{
  "d_model": 768,
  "head_dim": 64,
  "d_mlp": 2304,
  "vocab_size": 25304,
  "rope_base": 142000.0,
  "bias": "all",
  "parallel_block": false,
  "init": "uniform",
  "optimizer": "muon_variant",
  "lr": 0.00676,
  "weight_decay": 0.0,
  "lr_head": 0.00605,
  "grad_clip": 0.5,
  "schedule": "wsd",
  "batch_tokens": [65536, 131072]
}
Each number is 128 + 32 x the weight over its row's rms, rounded and kept within 0 to 255. Layers, rows and columns count from 0. Numbers have three digits each. The size before them is the row's rms in percent of the matrix's.

# layer 3 MLP up, 2304x768, rms 0.075, rows 477-531, columns 128-255
103:112132106077086187108137104136121178123116141155182160170162140088095067125122201112106110161140134108149110164095087102165130129070116100083175111117201144143087116118144081205159144126137139155156088131147209156104140173099159126104097089163158154156153116185152150144140127141088142095069107084105149123160097108144092182059156128152161121145119140155165121121167109182167196116155
099:091121158133113106101107108134102179115131143102129158134153094180130155145128106136136173118193105102169143155133111173135129146119136130170124167125125118145190130142151124125150112122156101167124090131125138150179135169175197137084099099142184093121123068136093104097075114172130161132098116091122132122119128101085096172179087153139087107137098083123098137104157066134157133167116
099:173156185104157069096123147127148125166104138088127142134117119141096083138083185132118123093162100105156123139105170174060118129137118205142135110101156150081131131133172133082132093112142165119128152099145090146139102115147179134153211144118128135163129133106178145161159113076085158113128121134133050183134124118138137137178113109104159115122128111055080093115150144107076164088166
097:134138071095100126120087140148115185160171150119060102100128081157134153156096092119127196093112153105199140105122119171125167104174171113155129156116083145218205152150141139181154057148144143077157152109164134135148106147121063170145151120143113188150136107131134112123157122183079185093125107127086063108084174150144143127143144115092132140111097158105143178142113130096126139113095
101:103176059110194101091144111138013074188153139164146099069144130129127143092130110153124209155157093146132136131143145095128173106166108190099154099175168097118128133142165114155090153141068144094157153175157135164153099189130141120123064163114166084101101133118131149102152123156102084190133164128140127053133193173111151129093147117142155157131188129166150031148066106108071183119105
106:132172181110121048053101061150152146111184099152094174153130160169122151129121115112169136137132185103155052097140104149156104159131159156090086102157071142099093099140152136183169131084069168132102207132183137100102089117151138102124183156040165156121104159150164147136137202072142138062070120128106167144118083147151170131119096132141131099104063158122185084120153144126067103143152
099:164129156133205152103083132096109088073155128132083028140109127117140127108135132115126121131171119099131159085170120160118137123160132112120096078132201129083169153163129129107178173115107107177123112118162135137155166111104195135147129136132121095098168136157141083154129147147095110122100190127114140150132147151103150124121107115101153172123128129119145138142124099139126107143155
094:130142125131051082091125167131118096179106110124147123135105200073113126125095140132202153116112055166156117202129139071071108081096156091117084153079066169101088190162088072181134149119104107134133115123120130137143119114153113155128152105155154164091102201094131099134105084143099143109122204140096140137099097110118128132174163165087102135152123129097157188110112120171151164094119
103:123135096152139125128062147145083126155164134161074116138127151120131142138152151144133076142135144146078108102054138091054124195122114138126074167074127098177105164153153107157152127109161091128123186150121112160098141144180085213141114123145173162099156108088132140152149224086107144088090121181137120165108177111147135179153142117140130082148135160145088114085109122134137129165135
094:108146108138108133131081188111191090128106084114101172151144126188140141188180174151107128110091089204073095137133109138095145146095173128103124106197104175127117163136110088135123103098193124082170138106149107192150109183186161124080148115107130134112090118115124107139104149145137117081122127134081162171135088057136177112128154099100149104084209132078147150135107168085137154170200
105:154139110173081143170087079186192107117179175136118122100115107135172112154086117142089125124113031138142130067103129081131128101150159157173209123163081119162138138127130092092130109154108137098089142110110152158069127125105114114101176172085095062129107103174169079134179074102129122099180141107134051106129158122094191121072130143128101155099176134126158155133096176203176088075108
100:131080191117187111094090118119127196136116129123077145119156110136155111135172159128131152090129106106145170089126089137119162161099142155096106135143168150203162126152095169094089137118069163135115113063129171184068082192112094083148180096153074145066133135082155109163162080103101174143115110192088142157160136167146054111142106095167129183099115192096143111151131090117103111109120
102:135116110134113103108133167142100088146101121162124061090138175127137165144120134107148089121118123176102155150110138148098121071091116102198168132162151106183109151149136119099098145102098072161161131130109108171135104132145126132082151105054093087116149146091063133107132146148127194098111100131086184159147052154067152155119140070097097196135138148145107143142100100123074148124161
099:130119089139102179174142096135168171108129096124135109162143169152111158090057107134169065142170092117140117149125203115156148126111109128151094101151155165120092148170098082083125181109121142102105152069109087102096120118099127101186114154133086123079077092126117163055141081124140162103103136081111128107169152118097150121105139187249151109183146088120027130109131119102113140157071
106:067147152149116121130104165081092110069182110092052136146165053141140085162102130112092196145130156126153176123090121196182103109146101130138094133130116109128133103107109178121125131126151121087105108110190176109159064145140106103135118190143067135142113124133121152191098100190166138108111195161192098144117142103094137123130105092112150172146132139088134112132134155143086109127155
101:149114137100139114098090134215123139134148165145126159152088155156125221114131096116128107185159132094121161114158114106141148094103133127143165120096131121138138100090140113139208164096142165086108076162147112070100111156101134125099165104105052177108094117176153148156154197118176100132150129103114178127149063098156130117122143154093100156123105126160129059102156179191091060163160
098:179186150129165079092127075125135168118151134141128096139124145113183106103113124162102119165138063082121089184116116117121157126080089123172151144114105191122127125168147189045129104193131150180128196116127183126131130146078145130135111150129155181144152097141104150122231096167168162046116097089103133108091140082119152066111112046145142161149130086080186228132110092135172093117111
098:100151127104161100130113065160134099093138195168140093152129103101126136093156079096135159134132168132152051145191103128141111121126078103120162148099088152136100184173075163114110108127145144164170125128103178141165139064123132046135144133103117045149199131120077139144102124179124123117117126136115104080124111128128071167106145108099179162134096162107135143140129109150103129119123
096:137192106125127162131135106133119142112070101153105088158131148162133174158169094214194136081156064157075120098140154126144126086104154143143140152116172164112174111150129134117141138170158168115090178104193120127077118112121088108091099126162142155096158157146133136165091100224092122098168087176143139192157159132171069163148127128103194134170167137160192136110151147095139091129130
103:123147168157132090093150156121158175106126156061131108145119122113128102147177173105104182117131125085230152109102169117175108135171173056080165107077122140111154194122069138167078071135134143165101133130090137144073097080094172141084180115100107054151119120113095162146165123100097104132102151102128140140150127123098074147087090136127164101119128137138085142142115101103141098098126
097:080056192108138142086119155156124132114113173141089168141165150149140143115125141132191146167084106167127113161178145105123081124133156118128132143175161153089106135089167173149093106047077077120155141180150135096111116181124137130064106131125085158096155178119153154162109131178150129138075095138103137105063129151151124118153139138112066153104175136138140143151142191181144087128142
102:166123113096087105138151143134131177146187146162111141100097104136137104108134127086131137164126131108101122109162173116195124130126134158147146121126201108146170100146105153126037123166142191141162155156118077147151123175106115111150092141130147175172131109161172175098163108140150150136106106164156171149053129136112212148138140144117152128162094138145153146122141125133113168093145
097:143101124121145146093133107115120111104167136138094066163151130140124133141137149136135151127164090157145069119093102118167166144121041076160146111097126112103104182159111151101112138106135080098145122147060121116127176131132122068131167114119136199126140156124178133194102109177168125026135128146118118115148130102112112064151083156112187141115081145094120123123132074139136102157100
102:161072104131120150108084063161097099148085156107209153102184135110122132160124102137101166109097125054139096135125093121140101122120091132158141110057158088154145156126141112147088091099112102109139121110066106117139133147126144120134107085180135105090147158131121123118166144121152091148134130188111131152096184088146202101145158053153139147131052127148156164135119156058142109120160
102:120172160147106130108143126143163152068126133117118113135096111115143093118080146128097084122110097075114109133113112159105112090149143135135164130129087108234105095175146136084098158108189150135129115087117169157026147106126144187143141156097108091131173130129123128128050137151160144109176163104133105161107171136085153166182204059180131161108102155127154162145126104107132137068136
107:135086084158116092123125162100138122157073104092097137132091140116087103163131103144173105089074128135128085125138131116143129119174190114143133113149182211093136116140107092090091153176087107123152160099115140117129131133088125096118081132196145131117157131133090077166132096138156148144100109105218140172089218143128121121134100059135128148089134103135148055183145062176078049086101
091:133102112114114196124131120086065114135139122148105200173083127103081159128106140150077096185171085101065118148073085123114171152205111146136067096136101136146170114064116086137103167103147183128133100082189078135132150171127129066126110107065145111159081010147110095114158185105130124102082191112122145112101107108145160106130124187115069155097146133118112073128106085112137056123162
090:107131162115090110124143062172127109178142163113100120096161114110177147193085129137115097143174143122144157151067124140099154156129042143138176126157133129133156137205078121099162107114134093173126113135157125130125185094087095147128109118117098130104156166153107138122145175166114166118107117169185151128132124108140046124102167086073104168064122153166188136115150069170078135070141
094:164174121135140137103099179138084131134106152092134117141112079111116128139163139111114129089111067118169077072165039115089167139136194141126134160113167110097134125095137084149114140121184122100121129132122124103092167128115167196110119126100163134091144131074135095080152168078141098103114121084152191136149152063121118131145071188073103125103165163098074099154144117166138100121169
100:201139097145131112146092133187097123118106176134130171178160088105115101089175128168123140158078093092096141087147045164111064098168118175112167125130161109096125128130100109111159155166207121055186176137119110166111150111101126114184124124135169093133190098135073145115131118117129098139084102092115068110095134152103217146153157130072161115149150155138122131141118140143138100166162
104:120132038107112121137156098188191156150092122143173105101164127078139102111126093159055113146134082124146120119134130166088157063146137134140147113096130127176156152198189112178137166139128144122105152147099170156138048096141120183146101132075052108148113118084164182152150122162119117122161131139103168127115078175148119184098138155172085101136101136158068104099084116132190113122075
102:137158109145123104134168046192133111096145131112153132102118068073119105099104125143102158080129066169189141082148188132064077153158126101115117112116130125151083158135165113127149095067132147058111070171072078130069156129101137116086048155085141136138082108134169158119141163184139124154139115083110098080128079113105144136147066141100118093160096115059152119110118082141134120067104
097:099184088132083133144107109136131065122129118088133127095138139155102175173104157159114131125165112113155113113113118124131175131102109141151168123093153144156149103158115090190094175081115180060096174075117138123106194171080073101164141150162141175115133064091100108142087182179161091109104162126127157098121096133128124134106108163123176132136178084123119200166155159160174166134154
103:146136171118144141110123141128106181088080113164078123147160104092111108104110128162106095133133141119140123102108149171191118177161168119126191094140167175080170059135150176074123080083205159146119089116162104151120159184119098122144133161135148137198101134100132116134215075122072132163161118114111133133122111105217172132096131156147133133135145136142200178085167214100142135113072
101:146113129094145185112070166214140144079177102103144085123171182141147139135157128151163099110132144152164100149083102151077103118137115148143106133143157146113160083113143113083100179143057152072101147085155140109105176153160143128159135142167107184061109115138087181120078135112155171141139111118142167077164191157087142137127183137162122158169087118099077099109171131144177121158073
094:111178141042102079124065133151157119168126172149143180173143137163157106157124178175156150162061132075124111141126125111123165177112122164144112110121084145130134146133110128099147177098104137185154173093118110171100137082124195151158125124133125132103086117126119142129079084114105124168076113115139202075136141138160080090118059111122128189142128148084129087142110125096146158087141
100:122139112047132124108085140199152156113129153115083143161107098127112148109129087094199105120124099118129096105116103099106102110142148129174128122121092110125187126135158100157125066156095117122130146111117082098136130137108141095104176112101098082134124109096151138142118114093118137113122109091114120108095074119069117123121122124136165172170078163125139167078130106119124090219140
098:132068074122091126169123165159128105109023146151114137092130173088101187129196121165136107162115158128120087099128114171183094140096089132153141184120109099104123136134180122158122092079136015109088095096090114108046140128090166123127121101132157096111087065106152114149106170137095134095090124103109152079140160101123176118198084071132159142066122108103084189138139063151126110130105
103:083162149196081123110185095135118119122123153147131154154083112053083185155164126168172153128105121141150110172132170125226159131122047150098122158066171142155091193126127114156093150123133112140145109076107126169143151157179190130160134092100163106084148159158120096108117153196134113176156094117151089128142105120071142112170152131098086119081116130104150212129125107061155158102207
103:152140164111128047079154100131129110155143123171107093118149096099075153102128122071127158121133088117128112190129104168073106120132135107111160130108120129101091094129087106151103096135085135131157113122174126128147149129133132140151113119088114113129107169149135150150123083088154141161130150126089128036124203158168136155130151116115137168127221119154165090120065100168103104144143
101:177112137143150186119132157095126095079100103093166153167144178177145097113141130124146135137108081087128149078151183199101116109133145141119105135140128082141093128112147146092138133087076104119106126079096183164116168101105165108117111127157117139169161108104037058124105116150162099155108136138178140111108132108136119162112164123093122133143116110163137101151191111116076116172096
092:169138138048117176125148079081117123078147090122057126140160111175114104140143144151161078151163090090149108079094140128109157132152162118155107158121182098079103166123172116155140118136093120082211137128186132083109111133133169171110125174092152116161080145114142127060124116117124124142157035220099162103190130125170148132139155145092136114151063094171126181139110148142109163101107
104:135116122156110138102062099124144107136113182127096160156174166157182084120079153123147126103143155154135111126142108110150114108170179168097145150109122078181142174131135089077088094107127162181163132101184140152110117139117103147170205092159167103177106107129149140123119125179094062141146172191131106154115112112122173119140102142122153148090158147105111222142126193139130130090116
099:156157159152170088143170093133140131141152193165099117171072115128102158108095126045123105119169126122115049154109153137140096114096130244195098152195101148129103134068174110139096123124154080127128087146167086167147158098154123133108136165154141156173132122134099103073109089176161094135089131142089160131115208076067139186068127149162206078087124174128131083150122185117087100123141
098:124203129184129094115156119180170145099076121120135149157102129073145146107149072102115128120142164166102149137145106145093147152126068104101179143140120175114135090120092108120163080138103137116130145121117211155121134160134110139190166143138137065124117113114088137143107071178149130123124152147144088074154128111132127086189160127165150136140094146117113143102123097130080173133134
104:146096135161118171062193156176149139120215137118129089112128145092139168122134072101094199150093100143133079153144207130145093103131184170157108112115140086093114139105088097168177127124112138116147143071188103088132115131130114177122192169115097124099172151100170111166179105091087143157131117142148114171120125165097129134059147131141139093140076155091127182111149150160118125148153
098:117135130107169127097082114144092113048094035167103118091092121141084074073148093082106147142098106093131122142140137189109118080110136110152123154111139152087185171086155103186101129104116135156148102164139111111163114101129142083136180090186124105150137127124122173122109148121143138136135101142150124182123214104169088140162099163087160107129072144106112148161118101127137134120111
101:096118171105112107134161157085127179086120115133132106172135170110104187060098118178147155151147109141132135142137156118159131140126221131108150088092073157146075156138083064138168208157137122104067142152106142109114154126113162101095169149056134144178111141170144096179086155132097112140129128098171255110125134101125086068171139080128176176130114162098117106114058112159090125128106
110:122145101121090113133170131142169084114093109147133105147185127110121125190143172176171095136134116148122114132153165106108118150079125151135164107167127059118164148196124185109069112148101162153089111136137140055093126123104144158103103111105162133123158153111151183130144116157121155104089154125136113060117129094169110160128158142112157097118177112110106096102123167118178127112089
109:156122173063062068107121166120183196164086126089113147129153118157164166151181156088125181072124088137130128147092114094101175208149050115134162150150108107149172118090140152116102095142119182118140074153128140179108081172127072090093141187095128146117100148123174150161126113160149146168157115153115141119109120092112083138107174087099038145145156199088162189115120092128110141143140
103:166163139118102147087067110125099152121085097143112155103111130147165165106150177178080148164151094133142127105138094142068144103121092129150115115127109124123144126103121131170102087136087131135143141109170118158206122099126133101118149140180174179123109095123121131159147134181158146184145106173109131095208122082153111088118059104136096159136170123094150131093132090155146194101124
099:088148131096174166084131092145149029074146109106150107137132114127216161133090157112106124088087077164129094148077143147097141166066168100097136107111112121139162162134129051196134185145144169149153098131120109126149144143107120170115141186145143123178095112193070097124133133108127095079094136094168110145176121088141162142113157101115138113129144076124191149101198178181144125136121
108:140097106128119134158105050109135138102112108067084093081120090105128139109044106149085111159109112109142132129078174086148135140123108092201110102150136119118146121162144152143117105172085168126089185103154121122081143120172125103135104130198117174132120126108136080178100129137149132053135182106095164183088106149109114117137108177090164137154143136176092134143114132106086113100117
097:165135133099141110105123112121134159102116103139146092165167120115160058152132177111084126101156116136117169097159134192065071087085176090161152133129131164188158110066075066094158154142185097127071188074143126128156098174079138086094133137197115127043121116126152142116136137157079135145163081119133086125084126183093079076122103096164074151149117138066113136109157183149171231144163
099:117134126113122142143137100078114139083119126111089133107116154070130247148116123086096102112126134164113119185141141111150128145125131168149168096101137114118167144137149123174065156143128035139123064104117074135194174045109100150118144133044146104144154139155156116197104147117162131171109184113173108146081195179169111161144069092141104115175066162131073103138152117128130214133110
# layer 3 MLP down (transposed), 2304x768, rms 0.0424, rows 477-530, columns 128-255
104:047109150138159103166141093131141151147109129139139126142128140122121158131153079132124119082081181167139129145159096127097112140128126074117122185122208150136121154139116144177067160108127064188101122095148130095106178131094103100105099113142127149136143193168110142103138133135136095173131132132156127129114140138173087105226101095150126116148127168107110096135117077144160116098158
100:121154121138127074151157127126160109153136076103163092122138123134098170138107150133140134143154120136122163091158173081134144149183172141140131110112084112084113105168137080096144177150165104072177085201111110098162157126112114081102137109144094125129149127159109130103137127109112074158143141114152088148154081114140148132139084126126130127119137137144185137164120096115125094102045
097:098156142123155088109203117090156116190183189192172114113168160109126121140172115181117171060153128172138140098132101099159114085138140123142171082154153090137146081133106130099091096147134110148107134135134118134166152081156166102128098143124128152143141104124177158090146074113077126110116106117153132093093103120137136110149166223100106114150142119115145115155205105130127136112078
100:073164143134106123104179146150120137132056147108138149133084103097146103087142075125113129136103149091091129127124107146090158151163094113164109132164146145085097146133126151078109044138058155201136114076166158075143157142135172164143076132090127132082072146115133144100117113135125098141047114138127136138165119056129109142140133121155106157101147081171066188113105137117175131125080
098:184138108135126155096106177089183143141104147129151140133103140060138118119133131138116116126077118159160123155094109125160178151178155113152126153148115166163156140152094112160121113159106108136118116195167147144164051112136096091148115109100110154158148182104108136118125128140146114173141092166106065109119127139158159175177102133122153150140157137121101088107073120135124133144173
104:095172123163098137112154115165093137088131120109157147128133136142132162173130092112168116093116134138106133177161125125120152158039081149099097090114142090155105140111120079141199156172090082107089126122113161106111128194169112111143106133104096134138131133086143191104101165080160102112152132092144167118171142108161102141115164113070096071166103143125127103101065116126100133168145
094:117160077098089134181156137166119113135158121114137195093123157112098151151128119052140110113134129131126089165166122123113148137118076114205123165137112125095111082071162100157130113134101147126111155065099063109141083158127122153157185143146148086084150133129145143100182137041145109129203085082107121113164110141172158160103182171198101128110142077097154105131133088105104130147109
088:110150091156130134100148116117093102105093136112089156141176112123095186103096131150106137105174114138199165101114135090167150130110115091119198066161116141166171099179157142164088159090149085130099122087112113149140128075195104126077100156140116108179146109104187134187094134120105081119144104140157130141139146126097127156108168195103162079110143135037084115196141116091098066162115
100:113091109132098110122148162145157095216070109129140133121114106144147116125083159112058108109045141158104141174140103086139227108174163063088130146121103199102092127145110102135119096135129079121129056069208119153157121110096144123113083132082130140081157115114150255140127127139196171161150122142156106157186155102136118165174099155105073162126086147039114161132136103121091173105082
097:159146083139153068155103080110187105153140146117117107162123098166141127172142172166069150124133109134081142157168098090158151157157078158074125042081153096087131170200116125049112104092128076189069087096158093142151081138094088165053178141141106177059137129142163064117189102144171168117155126124141112156106125111140148180165126136082089110150147154136120142164124099192131148199116
101:091116092144133086120167115073123116173128143140109182139162151165145139208121149100117076130132158132080119175095112088081140127142106156152088136153147120132184167203230165133146170144105152155124135131144122168085106096105119107040146054098087127137115150138083101105157123134141152083089122181068093128123147156088138106157050131157112144115131091093119153097153157125063138132104
097:157104146148109146168111096140125131130153154127086067148154164167123169149078148137083146087185183155098163178134061117133127186139164141121133101146153175165124129109135141189187160118124117087174140147133099178136029167051121148067157153140176151105121132095105205118070155137130087156094123138125133114111091134083101128136112161086137075130149126090130136182150154149115116159153
103:089186155166113073145146126046151136099106128118154188124148181097150140060183163136196168146108144106168097149109130137139074166138102155126112130070148194165117150046141134067140169181154138119201120206084147136098069102125154096132085133111098079080134150160146097149126100143149136115115111157147115085130108119143055165152154137184136129117099151121053134097133133165099087122095
098:120154132106097144134125082131120182151166107201151153171151132142141125130097124061189140119099143192194109138165123071174112151120127103154110018171139110076124104119111067115101117131103148138130132171136154138113105137128186108129143115081053106111079129110089159085147127106229148111155083137105115118105114138056208097183153113129083179122177150136118152165165181198181140203143
102:131170153188125141113125125123116133091133161147159127135132076106100117144092116092147139143069122092104159087130128169113109135107130124104122138100127123082114144121105191139167090144176122181117138136129114113148147153123153142205129112123079120150112175130084139089098126099142085139118160118165128191070172143114150124151133114097135182071104117090184129126173097148154120140118
103:156177145086091115106144068047140169074098151134095113101103177097100171140139148167154112197158127092117110156136147089181119141138109188146136152156139145146165122101075124102136175180204153097107117128087156057158098142131094087096105147156169141128144114140141114126091175125106110201063110100138144103067083101170092112062141094131172150151050166145085185185098164082132114140080
103:079140173159187183150114150124096173107137185088097118133117126141123126136144164055098151084190147095077164110076103115157187130102111129135147073090157207101092121129107108154122091188111039134107110112105128120109120104064150158182080121121122150111152149135126103158158165129094129085149126106158073106152162063104141104076157128151127163171121153158145127048106143155104148123099
097:108095150158149132049105128140082124116122147134041099128102148157154162146075171123071149146127124132119117114168143095055082045142146126138161082179143179145132156141153154117145116128197144094125052107110115144063179137126140138180136149133146154086127124109192070022184145135098123156095163144094069136170146118127189117090148138109081110142116160192200151173146121099180166134157
098:137217120164181092122118114147123097090140128106089165131098156128198148160125092132214153159059110130039163106111119129102162149082135151110116168118179130120063092098055145186161183137122113145135165142137184163131100066183131178149149103113122166121090138165126143100167123099073121073151050134125085074126151180152131078162114150139114128155150142153148145154154134105161120115132
104:146109144157191166124126139039114213119086153141186116124176128134124113143136138102137083140144074115109112179137081082160135127103091166196085158128036175123158103115171111114159083121108197053168168135089144126168120136126114177129154136125154165134167155099118113159147146161157094152164176163067092063160125178110117199097110154125164085166107092109102125125157085085117146090111
089:078121068100113122166121139141127090121152113101152129114076153130120165097135155170079101117146145137164102135101152156113209181098120138134165072123095120145155105152116112127109106119132160144121058086114160142144158081135171142117084081130143139164104117129093102139111198053143076125157155087225130154127103068137177120142167137155191134186141165086112113161154118134119174126137
101:132063128109160141130088131102192090184152203185097172130114173146107173147085101122105140106093122148155156121137159127155119146107112100132114149158152038099125166085108134122173118116119135186170139117177138117135097133096091140099115119113130139125104168083111072186116132135086181160138113105131165173110077109129151114163110093086147097127114140139119160140166127121085110111120
102:100157104170100103136079130111081092166170175162127138124110160081110167104144117092090106139078153142131149183138135138174087112225102165137091133125071163082119173120126111152137135132120114111166176142135163158118131133191155109119144094162165122106114143123077067154108105137100147090151141166117105106082090093141151098155162082159071120089107119081122111168095089134120127154087
102:137148083072120152155167101089131171130143139167146121130089166083135092081148178115157086127151162094145149134147162121151166097137150161128202163150118090079136156114092112123104108147177111183190096151103171151166115148163141110073102117142149134143110118121107117097166124159133109107120095096104092160164110118185066105087152092106162113063101096081181158188116131141050099150153
102:143114176131123105076121104119134131084103135127113112108139124147167089108056099143123150147135113137086163116142146215093118078158077175120165052088125128167114111143171137059133177097096081175097090141112117150183152141154154119114104161126117145145150116137160134120111137157155182140129107109070123127149021116116166155143139135144113172128173125117116100132176045179133096106162
104:100132136171106143134122187097129138079134161190129164107149111179118100061140108122153115149107080074134143145117098132143057156158111088083098099131145108120079162154064125152160139176154138133176124112170181143107162140063139126141114096183137148186126137124132091098133154118157102054116131112165193151103091132134069126121147106082105146172071150114154126148071093096117138155162
092:090092076086121104106127071083157113091140107141098141124104072130117149146166143107109101107108140110134181151140105132098100107123134134151135120140176116142120127163113143103128095107075123151130148085119095138143092187132136173101133165183132127152047139088114100175161110167145135129139140109141096164108088143084125144148143138140108179136120187180112130126131146114126169107141
092:115162144115155120179079084182174134137149075119120081084093146099129120103091124140104154138091164130152128078145142062160153113159199113173115035116114147163085161152123131150065131121120123127126081049163114129107182109207138078072071146135144128074042167064106115145112135133104191157101164142171154138144124181102161146116117137141156153201193164179095146090064124172151108112082
097:090151123101170120115129202141116137128102145146094105115128133175127088129132079103123121111104119142099217151131105128150065163081112100120129170086081160128143169142126121150191098145121117111182080098142155166157119132143086132101166158142100153162099194172110110129101191117119131177099143132102183147152181072155154129121085183138111154127080094146136043082135131075090110091146
105:154133134196076134173098114097087110162201180095126149119135150114175128110115129126100140165091155156182123106098199109170137123136129157119109059170143155148124122116166136127097163106133115103161089096077117104107070094147154127145113156126169093203117134142099111153105077101092108141089138103044064136142080123109152119147070148135133110131170106113098092106133171114097084116138
098:082142133150169120143144092130124153143135138137128112169141123192150147120175178196132135203098112134109202077160128147078181162121132140151162120171112132141112153208111142117152095147109083118132113144120153152166095078110094121136133123135128146176200106161099106139159125140121098174125141092073207130165094123095184127085105156071110119068137174121116120164133119176186164141054
105:071152139077107120164116144115168111152146142136128152164195141154136099165094163124189170147095179142188169139201098130177103121117167178150175144123117148143174096114117134101144163127131117114166080115044158157118131150138157134131126134090090083119141138097113110135113149092091106139150130155077086147051057107151118109131135150139116133102131099162096126106117200120046139206211
099:174090098160192126115116144146108124146187107217132098134163106159110164068147097125098113108172122137155102104148152125138092109119110089149153156090148143130144109147066138129187184157051096121125127141078183178165149176129114168152148135171148122157130091174224146087143125083095188128158136124129139185092177129124140082113089119129147071151108146098135141120153162173154095115138
097:110130144127115211104151152148140105147149117163134165143116140105166136104154122160136093064082152149133148117114114070099095148125104164044161164089164135097074150119154195079122125125144148113088089105084162119094155124124125143138136111119111123098161149114085113150120125117138127083160063104105103088115128166131128123143086112160125150133161139135119105149151166142121078117130
101:137150098102122245125161139144112151132082150109110178156075090109076124067052108109091130100108145107101145099141137128122093113169165114172136122157068095158075199132195080137140131152046124166099104070178189091108081122136104116166081158186147134095117137097104115148117158196124127153139111156116110112159146128154136131138143139188129086208152181121156148124114134124144150089083
093:132106138065044135091207102154105169161116100146120124176131161132129113112173116085146112130126170095103142128113157132171039148130122097080125096163114155152098117142141178154139155113117068092162149109105119091150130111147136106146053150182120194144170159123127110138116131206083119118127191155110111141196132191105183162138129158154138126099111160128086120136130115141180136114107
096:091061096116108117101080123080122102149144152127103172144061132111113183093079123106145115129117105174141122131091108157142153141109091147147097094155046135116147166156143086169171175137113110145114098111113088138128113119123075125136091150116139134137112075165136159086095106165131082173127127111163164161069105105110183134125173176079096111157105165135118144083064117145199089149104
102:119130151087051134098157115126152128166092129145104119085089130110131154064115129129100089085108130093144161181156115172132096050129163094131064146082096113070092190134083141152164157124113109123084163105080088103114128145144155119119079137097099168070099130092131103174149170123061137081127118142093151085147109195123115155157169129173069185155157095169137104096079155188107149121159
107:094101128137117114078139119130132120115062148142094172078112191115088128134131066168143206153058109152167148107129118069162175136091080144089137113083120131104154086161159147111116128142088109068143056120133179188111153130151150156185121117115116143108176073138096115119077146127066104199096192116141097151092115126121155116155111106061080187114170217093155085134121105094130147132152
103:156144129147095197087119109175150137136161139123147092101084112103178112153111152127125129088122153136198094152185160155144124151126161120182157147136124166123168151111201087135130069186127158089151120150105117144103057097097099148122106135136130153130183116129114215122142116142136056144131163164090078145094150156056102148185137178152113142026150074113121101110064085104141131174140
104:134138102107141099114105110132115136151130124159104124130077161151133129109141046172078156112101133069104090138207186090198121109108177108122097212057139112181195114086140142109120115142132155146129117107148136194097104123121098191136152065116147089182129131086105123100103127145100108132109096171089148095152158078133171111130156129069142101198132160105095115174146165174128118084135
091:109103120120061153170170108119177129155114111114090137132144076151132056170101162117129139061126147083102244079158141108201147101185106172180094068068137155162118090145081156098081126176187082125155107137159108131141138098124084149111054091103113103167168188132127110106093133117152128114128141116112155134151070135129178176125105135160111162116105091149159103147143149125110111123137
102:128195109083063129139147126128133151156052137147127107129129155132097160103156115057135133171115112173139155144124108136138190133174117144135101205140093091101124170156085117137112110171100139158194084150143173082184064145125118141171051137124113111133107106144080160074111105121145100166077125136130152152086076140117167130138132105050110155120125139090088157108207128155176140111141
103:093124105160160106112162142147172129110135142133133105122097130094165180118116147116110178089152089179068147143113122102121132023115114125116142173177132207079103138121157174129171148092146176117122178109128081144145033111158141173153163113126154145144176143132081144113164129114100134164164140116075096139101162081160112119134107189079128133145084064098146138152155072176071138109110
102:121195126084103103143130169143105136116106150115123090114136110108150140171160100097088097157095161219135148139134170130142092088057076108143146210171199187067153118116123108151218116126125111099092104167133202083107162116184141107117152148096116139088094081109107095132065147123123133124112097175132121077143168114062116156139222172148105107106155098230106186077119154141096191131112
105:140080156158169165070124137120152141119115108081138130129156120120134120096145107106138136127155117143144151175149134138105105124087115142164161143139077102163124122086099108183134166134123144215107143138182129133090118152117118160146174074117077126097104061145110131153143149108119107119138060151086146159156042099097137140112121176116156152149103157127096157153186187175134134143146
098:137168178089141023148139043158114145127158193100123154154087132110091123191111157161082115127120139111148216168126113130152131115121132119160112194113138158174114189121127187159209187121132119124116155099094107133138192166150083110095162176078105140107111109052107158129132141110093129074104115124142135097125038156136147132145134159137112090084105065122131139125155129099123133100127
094:158148126114101143127121097110124143112142137141128112078112145160204125171124135143093135152131123147154136105114128103127070154156105155114102015146145145128083126174113141059160134118133107170120196135144058090187074108133075086110140137151118155127118109125129139134155144097142139065109049173117083146165087150067111172148143115114124139099082064050152145142096071119155183104139
107:156160093104078076120135181127166115153101131162121118122175135154104124146137129112129172097106103120138143126105148120150097099181156183140138107135154043075163132152135133126068109144157165217108105161086091085169163211099182084143138114153165095120081137133142148100127105098126126160096125169114134077062088132142115152101131084120101109110108096100101161104076105111147195114084
111:091138120148131172120143145109111124128137154137145079165157118072159116102086123141133201119064068167085109157145136118127114200154052094112128138117162166127133162049155189110129116077139167113130102082119118096084114156092193120130113201174139111088134133105177120180105076161154078095132156098130120109141126146163151103059182120163132170109160160156140104110167129151137046117159
100:134220120137185119117114102090093077165107160179098168120158164104105151133140145151071109159162130094084103092116142128038041104096108117108132093140135094108098142113125145148132094106115101121126094085189165071144144168148148159108098114120110120121166116094113132076073144148135136152153068152140153144114122158130083106160092137116111136140131105128132082133151147096117142207133
098:124102099170153059139079147145139139211128105206168057093073119145139106194132106084145198078097154121156174182192098081123126095167106120148180101143158112084174109168123140157149137175125132147109202155119112105150172128173105178092194116064101145158104050167118170113162134092075130094114145100121160133116136090119109067115139109113100089150124187120096072101152149062108112123124
107:129161134108126149137072074131131120184148153086089108061122096132102116171139167142119156121149163171180158153158103123165067160096146138108097109136117100166119133121089106056159073134098103151137139157156124165133124167156155111110152107215143112129190161155134172158101120179092164170144172136080132114183154148076061086136131130126156081170193133153090163101178118141170144167117
097:152161142115157148161086100127109123133075096086123169132129099186158125115094091116152112100138096134121188110117174127083166110156142200125166106153149126174100169123143116174081184137140154140103131077154128105088161132159065181159126135120160105113117180145159155139154142085155096128110157123079105134123160112160132107121173129045104101162137110113107122091138136114165155172071